Each number is 128 + 32 x the weight over its row's rms, rounded and kept within 0 to 255. Layers, rows and columns count from 0. Numbers have three digits each. The size before them is the row's rms in percent of the matrix's.

# layer 3 MLP up, 192x64, rms 0.309, rows 0-42, columns 0-63
100:105149104142150106069191104174130198097143134139111220162107127202146152094119154123146147147133154155153105143171164155091102092162095085129132136140173121149104067110126123100144169087106147
142:135121134143096129115102123124134066137205139120118129119129123095127103182143137063129172159150100091145121088129057170121108080168134148162100126143041104140079178132198150151074138138130105
117:115167151180082175153154139112128148087120103164127086073058145066080127142152129112122126153109104077115041176112145088095106142145151196135120152093097105097107175120119146171130113125142132
071:205152169113119144150208098143171145143159161143131093105128122145118126081109149118127154127094119137049114184173098095110100142067107107088159149183155157121193128097090137154084109131132127
123:088202129086108162095032122162130091111157149128118130101119053105144093140122091141125110121183151095142156120153159116169113111131090158150104123155150125186164150114124158159113182083106074
091:116161180103155167118142130125139148112132085101137097164133193080145138131165108059094127129109175197173155120132104130142146100097151121056155100107097099112171144143184142130146138153138220
112:113101166096123124215191146127119115147177114078133201136106140090095145145135086159157097099115070091116111066105138139133128122147105095119172086155129192088144088113166094148086109131148143
099:160169145092086118082131139094112074187174104145179146124115088072118110132092121137215150158094131062144130140103088124097097101129049120157158148175123098146136105149151138143117135116167092
101:126130080137116106124095150129112148109093092077151141123129145086101127158112080081143158143144152136087147079121148128175210111068164158173122153154104053153070119152087140194125097156148100
108:137159114160161108097126119108101133111100145134064159176099163021074128099104147096145111115163098063093150116108117087077115111157101134082153094160106152129122123135103117072161104065142126
110:163064132128203085144135116119090131127120131168121136042139171159124159121147215087115111105148176166084129155107085120104187160154118137127101126125143078141113091126106126116089109082131086
119:110107072170190145124128142132125112163191104114122127092171163135147110155201085108090119096079138048109125132068144107138150187101102083164094102142108125140166112120160122163170108092141154
120:148130088201154135130169157138166135184112184055113115132135177146148083148093080155095147087122132083155085142127088150082092121114113148138138174085120137133128097115142046108147161173150140
108:037075143131150139185103123089101141121126097105097108149138167090177145142123219122169123104165113116098081096094111076085104154122136090158143115110116140134112160136176129164097074093142113
117:125143112137122183108055137094121170065080138137092156135177123147145107143135089162059065110106098120132116085147172096155101119142162096100102128153202099111156126132171093065108118091126124
079:182070147147171114193145186103118081136131168121123191140117162108167101147112149149137117082116170143150125151157123153066126155121161067123149165171089162090092084124107130142114110112056109
080:093077117122130108117099123118147077163149154183168149105158126093110191145159129092172106087117194123144110118076128114201069110140149085159094095145168158094175122148104136116126091152161184
119:123121093184117143139092139158137055138158086090137159083068115127068079123093093061161170131144078145176093073100111137136157120158132125147209144138094150093142126114152119109109110159111133
121:118120123164200098098173168126137182139120131128159108132153160132066137119114138184109117108060171168071145142091163140105105136072173154114123084089098129128174171116127117133171079122132193
112:097137156152139157156136066086125090127144183041110146161140139124157165103202099116121102155166177129101140090111116166136095117148082094148124142158050102152081161140114129077114086150129145
095:156155122091108123132151088140129177142119099147164144161127087104094116108140140157142136100154061145116206123110110187127140130093208051078152116157083105110101152156131183097157096120092088
123:101123105086132142104137138138132096115117106089181126125126129152138159109139072131053121135132073167121164046146162136104122125046082095112144117163078107175093127099125127169083123201096107
071:102149132128119138116109055075080098144153091140147081144120175153046161174131144131123105131159106120089082185139108120106083071092156133137149169117094118065135102172185154130088126152114115
094:151159119103122122121164136112108091137142145092087143078165098102125170047062146210155136142159120103146115134164140187112103107117062145115155103129132135127174073102083095078130120124106185
134:161112102138123123117128081145107115107141078122191135173168140155108169123168180105172172141092087117163196198109110156130200134188103144097127105131136112137154110143149134194139141095169168
047:129141127086097079071065115148119123069088124138166115160168185103162154097154094114119171077160149129112174167162113140110150157119179131097047089161153104159120145139132129141134120178172100
065:091141146131167127197190140108128183097154073132102105182159112095093169137195147054104135099102109189141134104133073150130153172149157140148168096156134136142093118121133117106112175120172110
098:132079138089122095139097130149143078084130123142093147139090133118147173147015151156152157113149116109099124065158090183111107130111090115149081160038122114115177160154128127154124119133160114
120:036158140161113116082155157128094100105176131103126112120156131120118075168150139081089155077121164103128079148175127120081074119075107130132110172160094138140093170152161107117166137143114060
111:126101167092121126158167111088119100154200142121153171103055116115175158117161107089086155073141189134124079101092123146135166117155185114132127170151087130090130088124144147066076120134152096
094:084096134136091057090093190080079072154093114085172195109099109143122150130128083127096103109087179122137104122121146181120173082112160120186117129139139108104087127111112118134174090118109113
147:123100104194145137094107158169122144110113166106101149131067077198124091149119154124066072165106136176106174100134129151073110071084160149134116134126126099121094161116150100122176122139073084
119:148159077170093120139112090143143131123124147128117138138213123110128171153158201141119119120086062076100127178171089091084117176131131149134119112097158160141132103191094119191140172127160101
099:161113109155164167132158111112147193160058116156150137180169172137144128150087067129185090127095090099140100127126165139107124185121144101156097108119104117166043120112120109124076126110110187
112:124127129049139102113104140170137085165172168111146119144132112155068078112140122126142097121112134064142143192152162080156127183105132093142124151130165143132255119110135113132145120163120132
120:105173136116124147112091103122139155102127088136103160108114095119193084134129075100038154076140139097113070095093102103129085112102165112164099170103151191168123129101162105094105140078162099
120:063182102122131194114035132139113114127137036102150101176137156126150105126161123091095121118130071129204133134132130114164141168140107105104123113136147134147161132130135151100136183076081115
093:148175126163198146131166075085127148115104095146071133141147133135088120124122116116105129194110115064124110115199120162123106071126095156088085127152160100135132129196187162072134112112100118
090:132130166142136175178204113104155151101154109206112107173145157111089162171137106101139123119122143112147149182140132088118170117090137166099097108186142145155115116093191146146139201140164079
134:090110096187112158153108125045088115125138131148135073172146175203106105102104145135189087110153135123108138157141160139143129152068185146166119169134181177156127095165119158140089114117109129
122:137087060091135097176137126117090093132125127081213136127124121115111112128108166107214154117127126180189134149134107131176087160146147140156160090112105160105058139132113133194111117134123173
077:133091152159097191138159134079141118091200116145079168123153117093175160103099073134146110149119169127110127071099151187198148127158164166113158156188154099144150142156118184119140128106121141
108:135127118178160096204144171107170154145168176066115156113131127132179152161145101085119110158118113169110178057149168104151207091102128188120124132131130109163111160111116096115145104154127164